python train.py --n_layer=12 --d_model=256 --n_head=2 --n_kv_head=2 --head_dim=128 --d_mlp=704 --vocab_size=8192 --activation="swiglu" --norm="rmsnorm" --norm_place="pre" --norm_eps=1e-05 --positions="rope" --rope_base=10000.0 --rope_fraction=1.0 --qk_norm=false --attn_scale=0.0884 --bias="none" --tie_embeddings=false --parallel_block=false --extras=["capped logits"] --init="uniform" --init_std_qkv=0.0245 --init_std_o=0.0245 --init_std_up=0.0245 --init_std_down=0.0 --optimizer="adamw" --lr=0.0019 --beta1=0.9 --beta2=0.95 --weight_decay=0.29 --lr_head=0.00673 --grad_clip=0.5 --warmup_steps=237 --schedule="wsd" --decay_fraction=0.415 --decay_shape="linear" --final_lr_fraction=0.0 --batch_tokens=65536 --seq_len=256 --doc_mask=true --train_tokens=270600000 --steps=4130 --dataset="wikipedia_en"
Each number is 50 + 10 x the weight over its row's rms, rounded and kept within 0 to 99. Layers, rows and columns count from 0. The size before them is the row's rms in percent of the matrix's.

# layer 2 MLP gate, 704x256, rms 0.0694, rows 514-622, columns 64-127
100:38 32 68 32 74 60 51 45 59 57 40 57 41 74 52 43 62 43 39 49 56 59 57 52 27 43 42 58 48 43 39 38 35 50 58 51 44 53 47 59 51 38 59 47 56 48 59 46 56 61 42 60 67 52 47 44 49 50 61 37 47 56 49 50
099:37 51 47 32 55 46 43 57 57 63 19 45 37 63 66 51 59 44 44 52 39 31 56 47 60 46 30 60 63 41 54 64 55 41 56 44 55 63 57 57 55 28 48 47 78 38 41 26 46 56 51 48 51 49 46 47 56 47 52 35 52 47 40 49
098:57 54 40 63 51 43 39 61 45 57 31 58 53 34 50 44 44 51 62 50 53 24 55 44 48 57 45 50 64 50 50 51 63 45 46 63 52 47 48 54 55 54 42 44 42 55 45 59 36 51 46 43 48 38 39 60 49 64 54 45 63 42 47 49
107:79 50 56 40 61 45 42 57 56 47 51 46 36 42 46 57 44 42 60 53 48 52 55 45 50 69 44 61 30 40 40 42 34 54 63 59 40 54 37 57 52 56 50 34 44 67 46 53 43 68 65 49 34 37 51 33 29 51 50 51 49 52 49 36
107:29 65 46 54 55 44 37 69 53 49 57 36 49 43 52 44 39 52 54 32 48 49 54 41 56 47 53 59 65 52 26 66 79 43 53 57 47 63 44 43 54 41 45 47 49 56 63 58 49 55 52 50 55 48 51 53 36 28 70 40 39 55 32 62
099:42 54 36 59 52 49 51 80 52 64 48 54 43 51 35 74 47 49 54 59 60 48 52 49 63 65 50 62 53 46 35 42 59 73 38 61 55 53 35 47 59 48 41 49 37 72 47 57 28 55 57 57 55 37 50 39 37 55 49 47 76 58 41 57
096:59 54 34 67 43 52 45 53 57 35 49 39 55 46 45 51 52 52 47 30 28 56 43 62 50 51 53 58 52 49 34 37 48 42 63 56 58 51 59 50 45 47 58 39 59 67 68 56 43 37 44 44 45 46 56 48 64 55 55 64 46 58 36 55
101:54 57 48 40 58 47 48 74 39 58 48 59 69 53 49 38 53 49 46 40 35 46 53 38 60 58 63 36 53 48 40 37 49 44 69 57 50 50 63 61 34 67 51 51 46 82 45 60 65 50 48 16 67 61 58 54 47 51 49 59 61 44 52 27
099:37 42 41 51 56 49 51 38 50 48 71 53 52 67 42 52 50 34 55 50 35 44 58 62 38 42 53 54 49 44 61 60 52 45 44 50 41 56 46 69 54 43 67 72 54 41 47 50 38 43 37 46 62 55 59 27 35 46 45 59 52 44 54 39
096:44 36 29 32 47 52 41 47 38 64 39 34 32 53 54 32 47 50 51 39 32 39 49 43 49 36 62 33 58 51 36 45 50 46 50 43 37 41 69 52 57 55 29 43 54 41 62 55 45 52 48 53 60 60 66 53 61 53 41 60 48 42 47 53
102:37 56 68 51 64 62 50 36 61 68 36 48 47 65 34 36 45 39 36 61 47 54 40 43 37 42 38 51 40 43 54 55 48 37 34 57 59 60 63 63 42 36 58 49 42 67 74 44 55 60 64 41 61 41 39 44 40 61 42 40 40 40 46 44
099:53 48 52 62 45 54 46 47 47 42 62 37 60 41 63 47 46 43 62 34 51 32 43 50 48 57 61 45 50 71 30 43 58 51 58 69 48 60 64 37 43 49 43 43 45 60 20 43 30 52 51 53 58 58 49 60 59 53 51 49 49 52 44 53
090:47 63 50 70 44 63 58 39 69 77 36 68 53 46 53 53 65 44 42 50 59 63 56 41 59 59 39 44 59 54 47 50 60 38 63 46 65 73 58 67 55 27 39 60 29 41 45 47 51 29 52 56 54 37 64 42 57 39 39 43 66 38 68 56
106:49 57 51 45 61 54 57 49 40 52 56 50 51 56 57 77 55 64 59 41 53 53 46 67 37 61 53 47 50 47 56 52 41 34 52 58 45 66 63 62 45 54 54 71 63 56 49 37 40 64 62 39 78 59 62 43 55 55 40 58 49 66 54 63
107:66 46 42 57 51 49 39 58 29 36 56 57 68 59 48 58 51 54 60 27 53 38 43 71 55 62 71 43 38 47 59 45 44 51 45 47 49 61 37 57 54 52 49 26 45 29 45 50 34 53 42 39 49 58 63 78 48 50 69 65 39 70 51 54
097:57 44 47 65 53 46 31 58 28 59 30 54 57 26 35 44 25 48 69 43 45 56 59 49 49 61 43 58 65 36 58 46 67 58 52 41 49 41 53 48 52 50 52 58 56 41 42 57 40 63 43 32 71 54 50 35 46 66 63 45 46 48 50 63
091:31 49 48 49 52 49 42 37 44 40 51 65 39 66 34 30 47 48 56 63 54 39 70 46 48 37 35 65 52 37 48 56 31 53 58 39 61 67 39 54 35 57 43 47 31 50 55 59 58 55 53 26 44 55 48 46 36 48 41 50 45 63 36 33
101:58 49 48 49 61 49 57 50 62 67 52 56 44 64 36 42 66 40 44 41 52 29 43 50 59 57 57 69 32 42 37 64 61 43 50 45 29 51 74 55 67 39 48 50 43 48 52 33 52 37 50 43 59 48 64 63 37 37 44 53 49 60 43 53
104:55 51 41 44 64 63 48 68 61 63 59 41 47 51 64 48 47 43 63 65 29 56 44 64 50 64 47 58 54 43 39 50 54 53 55 62 57 62 47 46 51 43 49 47 58 68 62 74 62 46 60 47 63 43 57 44 51 64 34 48 38 37 47 54
103:56 46 38 53 29 57 59 53 55 31 51 57 61 62 47 34 43 46 58 49 47 45 54 59 45 56 66 33 34 60 48 60 40 55 71 55 46 37 47 46 44 50 50 32 42 65 48 36 51 52 52 51 41 65 41 49 49 59 44 61 23 51 68 54
109:71 46 39 55 48 62 45 66 47 57 52 31 59 48 55 59 41 77 62 41 41 55 48 88 51 54 57 38 57 46 54 42 64 17 52 59 55 46 58 50 54 47 40 43 52 57 42 55 35 60 48 47 39 43 56 51 45 47 64 53 38 40 49 49
109:51 36 47 40 44 57 59 50 39 57 45 38 45 69 51 45 46 60 43 58 39 65 40 57 43 54 37 53 58 45 64 63 41 49 28 35 47 45 39 38 63 45 38 45 58 50 38 38 43 41 63 57 57 50 52 53 29 65 56 45 47 57 58 52
100:62 32 40 40 56 45 61 43 39 41 31 33 42 65 56 47 59 47 57 33 32 59 47 62 39 53 59 56 47 59 47 41 50 51 56 48 53 48 45 50 43 32 62 66 64 48 52 45 44 38 61 42 56 47 63 50 39 58 66 63 57 36 42 30
100:38 51 40 75 53 56 39 53 53 49 49 57 50 45 35 51 48 77 70 35 51 53 48 40 56 54 60 59 43 35 60 51 66 61 65 35 36 52 49 40 64 44 43 42 59 55 25 53 49 55 60 60 39 40 36 36 57 36 63 57 53 51 39 64
106:58 56 62 52 49 61 53 54 49 66 47 38 54 57 49 57 48 58 30 54 55 44 42 52 64 44 68 45 38 52 26 59 55 28 50 23 54 67 49 62 55 47 49 51 54 19 60 44 53 54 51 51 29 60 47 50 47 48 57 44 42 44 46 65
100:63 58 39 49 56 58 86 60 47 60 55 33 53 74 68 62 52 63 51 42 36 54 42 52 60 48 69 42 65 54 48 50 48 54 47 29 54 51 39 50 64 47 45 63 78 44 53 42 45 26 42 45 62 41 50 48 61 48 28 63 50 51 55 49
104:63 43 44 56 52 57 53 55 50 55 68 52 49 57 44 47 57 59 46 38 41 61 52 60 54 51 62 61 41 57 47 41 56 49 52 48 62 60 72 63 41 53 52 36 47 56 47 58 55 51 50 55 58 39 67 54 63 49 43 61 55 55 40 41
101:47 42 52 54 54 56 48 58 31 67 42 31 50 48 36 47 51 46 48 40 64 39 53 48 48 55 38 70 55 34 57 41 57 39 47 54 54 46 39 61 42 52 47 74 50 44 48 56 57 54 44 50 50 36 44 42 57 44 45 53 52 41 59 50
107:54 37 44 58 59 66 67 63 53 61 54 59 74 63 34 43 51 51 55 51 64 40 40 39 59 29 54 48 51 42 50 52 37 63 62 35 46 37 61 42 53 47 54 46 64 51 55 43 64 39 56 40 49 49 48 58 60 61 37 56 59 52 46 70
095:44 54 45 61 59 50 71 42 58 52 47 60 53 60 52 37 72 55 41 54 44 47 56 56 65 41 48 59 45 56 46 45 55 57 54 33 63 32 49 59 51 35 46 36 49 38 56 37 47 56 63 33 35 59 57 49 37 57 42 50 44 40 75 57
098:54 66 49 54 70 54 58 56 48 48 56 27 38 52 49 46 48 62 47 48 33 33 39 51 35 50 50 48 41 29 51 42 46 47 61 52 72 57 60 37 42 64 31 68 64 44 35 50 55 50 57 52 42 50 51 29 58 40 48 59 58 53 46 47
095:58 49 55 34 62 39 46 44 41 46 33 54 48 58 65 50 62 53 50 52 56 54 45 58 51 52 58 69 43 20 60 50 57 48 58 62 42 49 47 23 64 45 37 56 49 66 54 41 52 57 56 51 50 65 33 53 63 57 52 54 58 44 41 48
103:59 60 48 49 52 55 43 46 50 64 55 47 41 47 48 62 48 51 52 41 56 55 45 52 64 46 50 55 60 62 57 54 46 54 49 52 62 58 49 59 47 45 52 58 48 69 69 47 60 55 50 58 52 28 54 56 59 70 40 59 49 37 34 50
101:51 52 38 48 42 45 40 57 55 51 36 37 56 43 33 50 42 51 68 54 54 48 49 47 47 51 43 55 50 52 54 68 51 50 41 53 73 58 56 49 46 67 52 43 46 40 38 53 39 70 65 40 50 48 66 33 56 55 51 41 62 65 55 50
102:55 40 53 41 38 55 51 24 40 45 48 11 41 51 51 36 41 38 55 31 29 50 56 54 47 60 59 56 63 46 53 43 50 50 54 46 58 47 45 28 45 65 40 55 64 54 62 47 52 40 43 40 52 63 40 34 67 60 55 52 63 41 55 53
088:48 57 36 57 44 55 57 49 38 53 46 50 59 59 31 50 46 46 47 46 56 48 45 51 48 51 60 42 48 39 49 51 42 49 59 55 52 30 49 43 59 30 50 47 38 46 38 43 52 39 51 39 51 45 56 20 72 42 47 57 46 61 56 50
108:51 58 71 39 18 52 70 67 59 61 33 58 33 67 31 51 31 62 46 33 60 40 49 53 43 37 44 44 44 63 71 44 41 52 33 44 40 41 48 46 44 53 51 42 42 74 46 62 34 45 60 54 58 53 73 37 54 57 48 53 57 54 47 39
098:39 41 51 49 49 55 50 38 40 48 43 68 56 74 52 44 67 45 51 74 47 53 22 43 41 39 57 44 45 48 54 41 52 46 55 48 54 42 52 54 44 50 40 57 69 31 59 23 61 43 45 62 70 49 54 63 45 58 37 48 48 43 51 33
104:68 48 48 51 62 46 44 44 27 25 49 55 50 51 49 53 52 73 59 49 49 54 60 55 40 60 64 28 50 61 53 51 48 46 59 45 59 71 54 57 35 54 62 44 71 37 42 52 53 60 43 49 42 49 61 50 38 38 50 37 45 62 43 60
100:68 49 45 37 33 60 43 49 32 51 56 35 54 60 47 39 46 68 38 33 44 49 34 42 42 44 61 44 43 48 50 52 48 49 56 37 45 58 56 40 48 45 46 53 57 77 44 48 58 35 67 43 49 42 55 54 50 36 37 57 39 47 57 40
103:49 62 33 33 47 52 55 56 56 69 60 37 34 63 52 46 51 65 48 59 51 48 44 53 46 39 51 52 58 47 44 35 39 87 60 49 54 53 38 61 61 61 63 44 50 69 54 53 36 45 49 57 42 49 58 52 49 55 60 61 50 60 61 41
102:58 52 45 39 52 60 56 40 36 39 39 53 50 53 47 51 50 43 48 40 56 47 44 63 47 56 48 56 62 65 39 37 42 43 57 51 46 40 46 57 40 38 57 56 50 54 54 52 63 59 46 54 56 42 42 64 53 43 43 53 46 38 33 57
102:39 43 27 55 60 44 47 40 39 46 47 63 55 62 38 48 54 55 40 40 52 44 48 50 44 54 35 36 39 48 54 39 35 63 67 72 60 61 39 39 50 58 53 45 46 49 58 53 57 58 55 55 37 45 70 65 49 47 56 42 42 48 61 44
091:43 44 59 31 52 44 56 40 63 52 45 63 61 48 34 37 62 34 44 52 58 68 41 51 51 41 67 50 55 41 64 55 50 48 66 40 58 57 59 59 76 59 43 49 57 38 76 48 64 42 65 45 61 70 34 48 53 57 49 54 54 65 51 63
099:38 42 54 50 46 46 64 59 58 61 41 56 46 47 41 45 58 33 51 52 77 56 39 47 66 38 42 42 45 57 45 58 51 55 44 41 51 61 59 51 46 45 39 45 47 42 69 58 45 74 57 58 45 46 34 54 47 62 33 59 63 44 57 62
099:39 48 56 58 54 47 45 31 62 45 49 58 53 44 55 57 65 50 51 43 63 53 43 41 43 56 51 72 48 39 49 49 37 40 52 46 58 60 54 52 34 51 58 64 45 43 62 61 49 35 47 46 43 54 41 52 62 33 46 41 53 32 61 61
104:48 50 52 47 56 43 37 57 36 45 38 49 63 56 66 49 55 37 44 47 41 57 61 57 65 62 47 57 38 56 60 48 51 39 64 42 72 45 61 43 65 59 54 25 46 58 48 50 51 71 49 42 53 46 48 53 42 65 53 47 53 62 41 42
105:61 57 55 62 39 60 63 38 51 53 50 39 59 62 17 62 52 50 40 38 80 42 57 56 43 45 60 62 52 58 52 55 32 51 50 45 34 58 34 59 60 35 58 42 39 53 57 57 56 40 52 56 46 66 52 51 66 55 44 67 43 51 50 55
097:62 52 41 49 50 59 54 42 22 51 44 43 53 55 49 56 64 47 62 38 57 62 43 51 57 54 60 50 57 54 55 39 42 45 48 53 58 66 67 47 52 50 63 52 55 49 56 50 73 58 41 46 45 48 39 38 51 38 44 47 60 43 54 71
091:45 42 43 56 60 51 69 35 29 60 47 65 43 49 42 58 51 53 42 54 33 42 66 63 55 50 49 54 39 44 43 53 34 59 59 48 48 53 48 38 74 55 53 55 53 45 38 48 45 55 34 45 67 61 62 46 41 34 40 51 43 70 48 41
105:52 62 69 68 62 60 48 52 51 52 41 60 59 59 42 46 44 53 58 63 55 33 48 57 57 29 51 56 40 52 49 43 43 59 32 41 47 63 44 35 37 54 51 48 44 46 61 54 50 49 54 49 66 38 61 55 46 51 39 39 48 41 54 50
101:51 60 48 33 50 52 70 49 65 65 35 64 51 62 52 55 52 61 42 35 43 37 46 53 47 61 52 54 64 45 33 50 58 51 75 59 43 55 49 62 43 58 43 45 71 45 50 51 49 48 53 41 44 58 46 47 33 27 42 49 54 38 47 52
100:57 51 66 31 55 41 49 41 55 29 46 57 53 46 36 42 51 40 47 36 59 69 44 38 45 35 60 57 63 58 54 41 51 42 48 42 53 50 29 55 38 45 47 50 32 66 51 45 63 65 67 54 55 46 46 62 45 50 38 56 55 51 39 36
101:49 54 44 58 34 66 39 47 51 62 58 41 40 47 71 52 62 38 24 49 47 44 50 60 47 39 72 42 40 54 46 47 45 61 64 49 51 71 67 50 57 47 34 46 60 55 51 31 47 48 58 43 62 45 54 61 62 30 50 45 40 61 46 63
099:62 55 39 61 54 73 48 61 40 63 56 40 60 52 53 55 42 66 46 50 46 50 44 44 49 61 58 37 53 40 22 52 47 49 55 48 62 56 56 69 61 40 45 49 53 65 42 36 72 53 52 47 44 47 61 54 53 30 63 63 59 40 56 71
101:60 64 44 53 52 47 58 43 54 62 42 57 49 61 51 35 59 54 45 53 54 52 48 56 44 50 27 57 46 64 56 60 51 60 44 36 62 57 62 63 33 27 67 59 48 39 44 52 37 48 56 50 32 42 42 43 56 65 39 43 46 44 47 56
106:70 47 70 41 49 73 45 54 52 43 63 34 55 48 55 52 57 57 48 44 35 43 46 65 34 45 48 67 38 30 45 35 63 38 45 32 44 46 50 59 44 33 35 52 60 46 56 38 54 44 37 62 53 61 36 41 33 50 42 68 55 58 43 60
095:52 42 54 69 43 65 38 52 47 54 63 38 69 43 34 48 44 36 65 56 67 65 48 52 46 50 71 32 48 38 57 38 70 46 58 47 64 43 32 63 41 41 48 35 46 47 61 67 48 58 59 39 44 58 55 76 34 38 42 54 37 43 48 41
102:62 45 40 22 63 52 49 53 53 43 48 61 41 63 47 35 54 39 51 43 61 37 52 41 32 50 54 45 61 31 61 54 62 52 58 37 40 47 71 49 55 68 51 52 41 49 46 43 51 58 35 52 55 54 57 75 54 54 49 58 47 42 51 53
100:45 49 44 44 35 47 46 62 52 45 57 53 63 39 46 42 70 45 39 23 55 68 56 40 51 44 60 57 54 52 54 64 38 58 54 40 67 49 71 35 33 64 56 59 47 47 47 48 73 62 37 48 56 50 45 47 63 49 68 57 56 72 57 63
103:52 43 62 19 34 55 50 38 57 40 47 62 56 34 40 46 37 56 53 25 57 52 65 61 40 49 68 59 65 48 56 49 56 55 53 47 44 65 33 47 63 51 59 63 44 55 44 53 61 38 66 53 55 49 69 55 34 54 55 63 63 51 46 44
098:49 50 55 51 63 47 43 57 34 27 37 55 41 49 40 46 74 51 46 52 53 49 49 45 50 58 46 60 49 50 57 49 51 51 36 45 44 45 45 47 34 39 45 31 52 38 65 53 51 43 58 37 50 63 56 59 36 47 55 57 42 52 50 43
102:22 45 47 48 51 44 39 47 67 45 48 50 48 51 63 33 61 66 56 34 30 53 51 41 51 44 57 48 51 55 51 52 51 36 68 37 49 59 55 57 50 32 57 46 33 42 51 46 52 36 50 57 40 61 45 65 43 49 63 52 61 40 19 45
100:42 35 57 61 45 46 53 49 64 50 71 58 62 46 44 44 43 34 29 41 47 36 48 57 40 47 37 35 41 36 41 35 44 42 44 46 60 58 56 68 40 78 52 57 61 44 59 57 43 57 62 37 49 38 58 48 55 43 43 32 69 53 47 43
099:49 57 38 63 50 45 46 63 48 48 48 71 35 71 58 50 48 46 74 49 35 46 64 61 64 72 34 48 39 51 40 59 47 63 45 66 41 47 75 60 50 40 38 55 60 56 51 50 59 55 36 46 42 55 48 58 46 64 19 55 52 52 46 68
095:66 41 55 58 41 71 28 54 45 48 53 61 51 45 57 59 50 50 40 50 60 49 32 51 55 56 58 48 50 35 48 45 47 56 60 59 47 43 42 50 45 49 54 36 57 38 37 35 59 54 63 50 50 62 45 48 38 65 55 50 45 51 51 52
089:44 44 58 53 46 49 66 58 55 36 54 48 36 48 35 49 48 44 62 44 66 46 39 51 27 60 60 41 53 46 50 51 69 34 59 47 46 46 44 48 29 43 51 65 45 55 41 69 69 54 50 52 33 43 62 43 65 56 51 49 37 48 60 51
099:61 44 39 49 39 41 60 62 46 65 56 33 56 43 61 51 57 27 35 23 59 34 53 56 40 80 62 71 53 39 46 53 35 45 60 56 35 46 53 57 49 22 57 58 58 57 47 48 41 31 46 55 39 44 64 51 43 48 39 55 55 54 50 62
097:46 43 54 47 44 57 46 38 65 48 76 48 44 62 44 49 58 43 46 46 38 34 44 54 40 51 44 62 60 54 43 50 34 70 60 50 57 72 44 72 52 60 44 51 29 45 38 61 53 64 68 54 65 41 54 31 57 38 63 42 60 54 51 52
098:68 61 34 58 51 40 59 40 46 60 44 61 59 52 54 50 71 64 52 39 40 42 59 50 55 58 60 72 52 44 40 56 58 52 68 55 61 58 57 54 38 66 53 39 42 49 31 58 41 31 43 41 34 66 49 48 39 51 49 63 57 58 32 47
104:64 42 39 51 41 40 57 53 41 45 64 29 56 57 55 51 54 60 50 15 21 58 39 59 50 51 58 46 49 48 74 34 48 62 41 44 51 47 45 42 55 48 51 52 48 47 50 54 28 42 51 47 56 54 70 52 45 58 61 61 41 64 56 45
095:48 59 45 50 38 54 43 45 50 57 59 48 61 54 43 50 58 53 41 43 52 39 34 40 40 64 50 49 57 45 47 63 47 72 53 48 50 27 43 49 35 58 47 47 58 57 52 44 52 27 38 32 39 68 56 52 56 51 42 55 45 34 49 58
096:41 49 54 42 62 56 51 53 56 72 47 43 40 63 33 34 61 55 32 45 55 58 54 45 49 40 42 66 56 30 57 57 43 62 58 55 52 53 36 54 52 64 37 60 61 55 55 60 46 52 44 66 55 62 52 32 62 51 52 35 65 67 51 70
103:61 76 62 57 52 54 57 53 53 31 46 46 60 39 54 59 53 58 52 50 35 46 45 63 53 49 62 50 65 35 43 50 70 46 49 63 42 60 47 58 35 52 51 42 50 65 56 51 46 48 67 37 48 58 56 57 69 45 45 41 43 50 56 53
100:54 39 59 68 57 45 43 55 61 47 48 61 55 51 58 39 59 54 44 44 54 65 37 57 27 46 59 42 56 34 60 51 41 56 39 54 32 57 48 55 28 35 54 49 42 44 49 61 42 36 41 36 46 52 79 59 53 47 53 48 60 55 31 56
102:54 63 40 45 57 63 47 51 42 54 57 45 59 46 64 45 52 52 56 58 24 41 37 50 31 64 61 45 47 30 66 45 26 54 64 51 44 49 66 53 50 17 58 67 40 57 74 33 44 41 63 47 26 61 56 46 54 38 34 39 36 57 55 53
103:51 73 61 54 43 43 49 50 43 57 39 47 32 63 59 66 55 52 46 41 48 46 64 48 38 54 47 51 39 41 58 35 55 49 56 47 68 58 50 43 44 46 27 47 38 55 64 71 42 60 59 63 51 58 39 44 58 36 34 51 55 55 51 49
098:32 52 59 69 38 55 54 67 36 48 38 54 52 44 44 50 50 58 69 50 66 52 47 55 49 46 53 44 41 51 67 42 55 60 55 45 45 49 22 42 47 54 47 42 40 57 54 58 36 55 60 35 62 53 56 70 49 54 59 62 33 41 63 35
094:50 33 58 66 37 47 65 52 59 50 61 59 70 56 44 43 69 50 51 56 37 46 53 52 65 73 51 50 45 41 76 50 42 49 42 51 56 58 57 52 54 48 39 60 58 40 53 45 29 41 61 54 39 50 58 54 53 50 39 40 48 51 45 47
095:41 55 55 59 51 52 50 52 50 57 55 54 51 48 43 43 42 49 39 58 48 46 63 64 50 52 61 44 58 52 35 44 52 49 55 68 50 58 62 51 77 34 35 62 38 67 43 67 48 35 44 53 58 60 51 56 39 57 50 59 43 58 51 52
099:56 70 42 47 55 62 49 36 39 47 59 39 57 46 62 42 59 39 52 60 60 63 48 43 48 59 58 43 52 52 23 28 56 52 57 48 56 58 48 57 65 28 49 56 33 46 54 63 43 47 68 59 43 47 33 56 48 52 47 49 39 43 47 37
102:72 44 46 49 52 57 55 67 49 42 53 58 62 71 55 63 49 49 56 55 61 46 46 66 49 52 52 43 51 48 32 34 41 53 49 62 54 58 45 33 43 54 61 59 45 58 38 51 68 67 61 42 47 50 56 42 72 63 45 62 51 53 57 62
094:65 31 41 40 53 61 50 30 46 33 33 49 51 55 75 55 69 39 35 24 39 50 61 55 56 44 52 58 52 34 49 30 53 28 51 46 61 66 47 58 24 59 64 35 41 34 46 61 58 45 45 54 52 55 55 42 44 50 43 42 53 56 63 31
100:62 43 49 45 56 52 63 38 54 70 40 38 39 59 51 46 49 29 48 51 34 45 59 68 43 48 41 34 65 54 64 50 44 49 54 56 37 42 50 50 53 52 42 53 69 39 48 22 30 57 59 40 55 49 48 47 46 53 55 47 58 34 58 39
094:34 39 50 45 49 59 54 32 46 55 53 38 67 51 51 38 53 39 34 40 39 53 51 54 63 49 58 47 45 45 37 49 58 54 44 56 54 58 39 83 52 27 60 65 53 49 71 34 52 49 55 44 58 41 54 32 56 37 39 58 37 64 60 55
095:56 50 49 57 65 58 58 37 43 59 43 62 60 56 39 40 43 33 43 40 47 51 43 42 21 54 59 44 53 58 68 52 39 41 61 44 55 47 53 47 40 41 49 47 36 47 47 51 40 68 48 32 58 61 34 25 53 37 46 62 60 44 48 31
107:54 39 43 50 43 37 51 58 52 31 53 26 43 63 54 44 59 51 52 62 44 64 51 45 46 57 47 47 52 55 34 63 21 42 47 61 48 57 65 69 56 54 46 61 67 62 35 34 65 59 52 48 51 53 73 49 45 42 48 65 52 51 56 52
103:48 62 36 66 41 57 47 55 33 47 66 54 53 58 62 50 67 49 31 56 42 56 64 54 53 65 42 42 51 56 50 38 76 52 56 60 61 49 43 33 36 61 37 56 44 51 47 57 74 55 46 43 36 53 44 47 50 52 57 42 42 53 28 47
107:79 33 55 43 50 35 43 72 42 36 48 51 55 57 55 62 39 75 58 67 62 64 48 57 54 67 57 46 46 56 46 33 26 60 42 53 41 44 55 47 59 70 49 60 54 30 60 48 54 65 51 54 68 50 58 65 42 49 61 51 59 47 44 68
101:43 40 60 53 42 49 45 46 60 47 36 52 76 54 36 37 55 49 37 54 45 63 43 52 48 67 50 57 58 54 54 50 37 43 44 46 48 62 39 52 43 56 46 47 61 51 58 56 62 54 46 45 44 64 52 46 69 55 45 62 57 68 55 57
100:73 49 54 55 59 83 49 61 43 58 57 33 55 62 49 57 36 43 61 54 35 55 45 70 68 61 61 47 57 35 51 58 52 49 60 46 43 51 49 72 49 41 45 39 51 42 46 31 56 52 35 48 52 52 54 66 51 46 54 74 47 32 51 35
096:37 67 51 38 54 33 63 47 38 45 54 58 57 49 54 68 67 59 51 66 45 50 63 52 51 53 55 46 52 59 43 50 31 44 60 36 46 59 58 55 31 54 29 63 44 40 35 53 57 30 49 57 40 56 58 52 55 35 46 51 50 56 48 52
103:52 44 58 49 61 36 49 40 56 37 40 36 46 42 35 51 54 48 48 53 55 63 50 51 70 51 50 67 39 51 67 45 66 60 42 55 40 60 50 43 46 53 50 40 41 57 72 57 57 50 58 52 46 33 70 42 58 41 30 54 47 63 37 51
102:33 27 64 50 46 35 52 54 53 33 58 52 66 37 57 40 57 48 46 32 35 47 53 55 72 51 45 64 55 58 51 40 57 31 57 45 35 42 44 45 38 61 57 40 72 64 42 37 41 67 39 34 55 54 64 46 54 40 49 47 46 48 37 46
101:61 46 57 47 56 45 35 37 50 54 66 46 45 53 57 53 42 50 63 52 52 51 70 51 41 49 59 45 38 42 71 36 39 59 40 67 53 80 58 57 40 62 47 54 48 45 57 48 63 52 61 32 34 51 54 52 58 53 48 39 57 54 58 38
101:45 41 52 35 48 60 68 53 54 67 72 52 65 55 41 54 33 36 42 47 39 50 60 56 39 54 48 68 40 53 48 48 46 47 49 40 36 50 54 64 69 29 43 73 49 70 52 26 36 68 50 35 43 56 54 56 48 42 55 58 48 49 69 61
101:37 43 48 46 41 55 38 48 60 61 57 52 71 54 46 48 52 57 41 41 47 44 51 44 64 50 39 51 41 52 48 53 41 42 44 49 55 50 63 62 45 68 57 59 55 61 58 49 54 54 48 61 51 76 65 54 53 55 46 52 54 58 40 57
104:41 61 46 56 57 69 55 42 41 46 56 47 54 45 54 67 45 53 52 47 51 62 52 60 29 43 55 60 74 32 44 62 49 58 36 30 44 42 55 49 67 31 44 51 34 42 55 48 49 58 55 55 40 52 67 39 46 51 49 51 54 59 59 53
101:56 59 40 50 38 41 42 50 57 47 52 49 48 54 63 36 30 56 51 39 55 48 56 50 49 68 60 59 45 63 58 38 42 48 68 71 54 44 66 49 48 39 39 44 40 50 68 44 45 59 45 40 41 62 63 46 39 49 37 28 47 55 44 38
104:46 65 65 46 42 54 59 49 27 34 42 37 53 61 45 48 51 43 61 60 44 50 58 52 42 61 68 40 49 47 42 47 47 42 56 51 67 50 69 45 46 45 41 51 44 61 44 55 40 53 56 45 41 46 54 60 51 47 48 62 38 69 58 41
098:51 44 69 57 35 49 52 59 44 43 57 38 53 54 42 38 51 37 46 44 38 35 72 46 48 34 57 59 47 57 52 58 50 51 32 31 55 58 57 57 60 39 53 41 49 61 46 44 49 44 50 59 18 43 62 37 52 60 66 53 57 63 40 65
099:42 57 61 36 68 60 53 62 44 49 56 39 39 50 54 43 47 41 50 54 65 57 59 53 59 53 44 55 54 52 52 44 65 40 43 58 54 53 55 44 37 37 46 37 73 38 56 58 49 56 58 51 62 57 46 56 35 40 63 55 49 57 58 74
112:58 56 51 48 48 63 43 60 48 50 34 43 47 64 56 70 50 43 41 50 56 43 17 46 34 46 65 55 64 48 53 46 30 36 50 41 40 54 61 63 62 40 57 39 60 60 56 65 48 53 52 59 48 51 45 71 74 71 48 63 59 45 57 49
091:70 57 45 46 45 32 39 56 47 63 64 45 41 69 46 51 53 57 70 53 34 69 42 52 58 42 43 54 53 37 61 52 50 49 49 59 32 50 65 28 36 69 52 66 46 47 47 50 44 44 50 56 37 53 71 50 54 45 45 52 65 57 46 54
091:45 45 51 41 52 59 61 51 47 56 62 58 50 44 25 45 46 58 40 42 35 47 57 38 34 47 64 41 48 33 49 48 47 52 47 55 48 48 61 47 54 53 55 44 48 50 53 36 57 35 40 35 59 55 55 51 36 20 57 62 64 59 42 39
102:49 52 45 79 56 47 56 47 22 53 52 59 42 45 39 34 43 54 58 69 49 42 52 60 47 64 45 44 64 49 37 41 70 27 35 56 41 38 41 49 32 43 42 52 46 57 53 63 58 64 58 41 59 53 47 50 65 62 46 38 45 46 58 54
103:51 53 60 24 40 60 61 44 38 35 46 49 60 48 41 28 52 50 39 46 46 37 59 61 42 40 38 37 37 24 60 64 54 45 37 58 30 49 57 33 45 41 44 60 54 64 47 42 42 34 52 46 55 44 42 61 40 52 56 53 61 50 57 42
102:56 43 44 54 49 26 51 47 41 35 55 50 51 44 44 73 53 48 59 35 52 53 41 52 57 44 37 47 51 54 60 30 57 47 58 58 25 40 39 38 42 43 36 48 56 42 61 70 53 49 48 46 55 53 44 59 32 43 59 51 51 51 40 33
104:22 45 41 54 45 56 63 50 56 50 62 48 72 57 46 40 50 49 46 55 42 40 26 61 44 62 64 62 48 38 41 50 59 43 56 29 70 49 74 51 66 41 50 37 42 42 38 60 57 54 67 47 47 54 56 53 42 54 23 49 47 57 46 55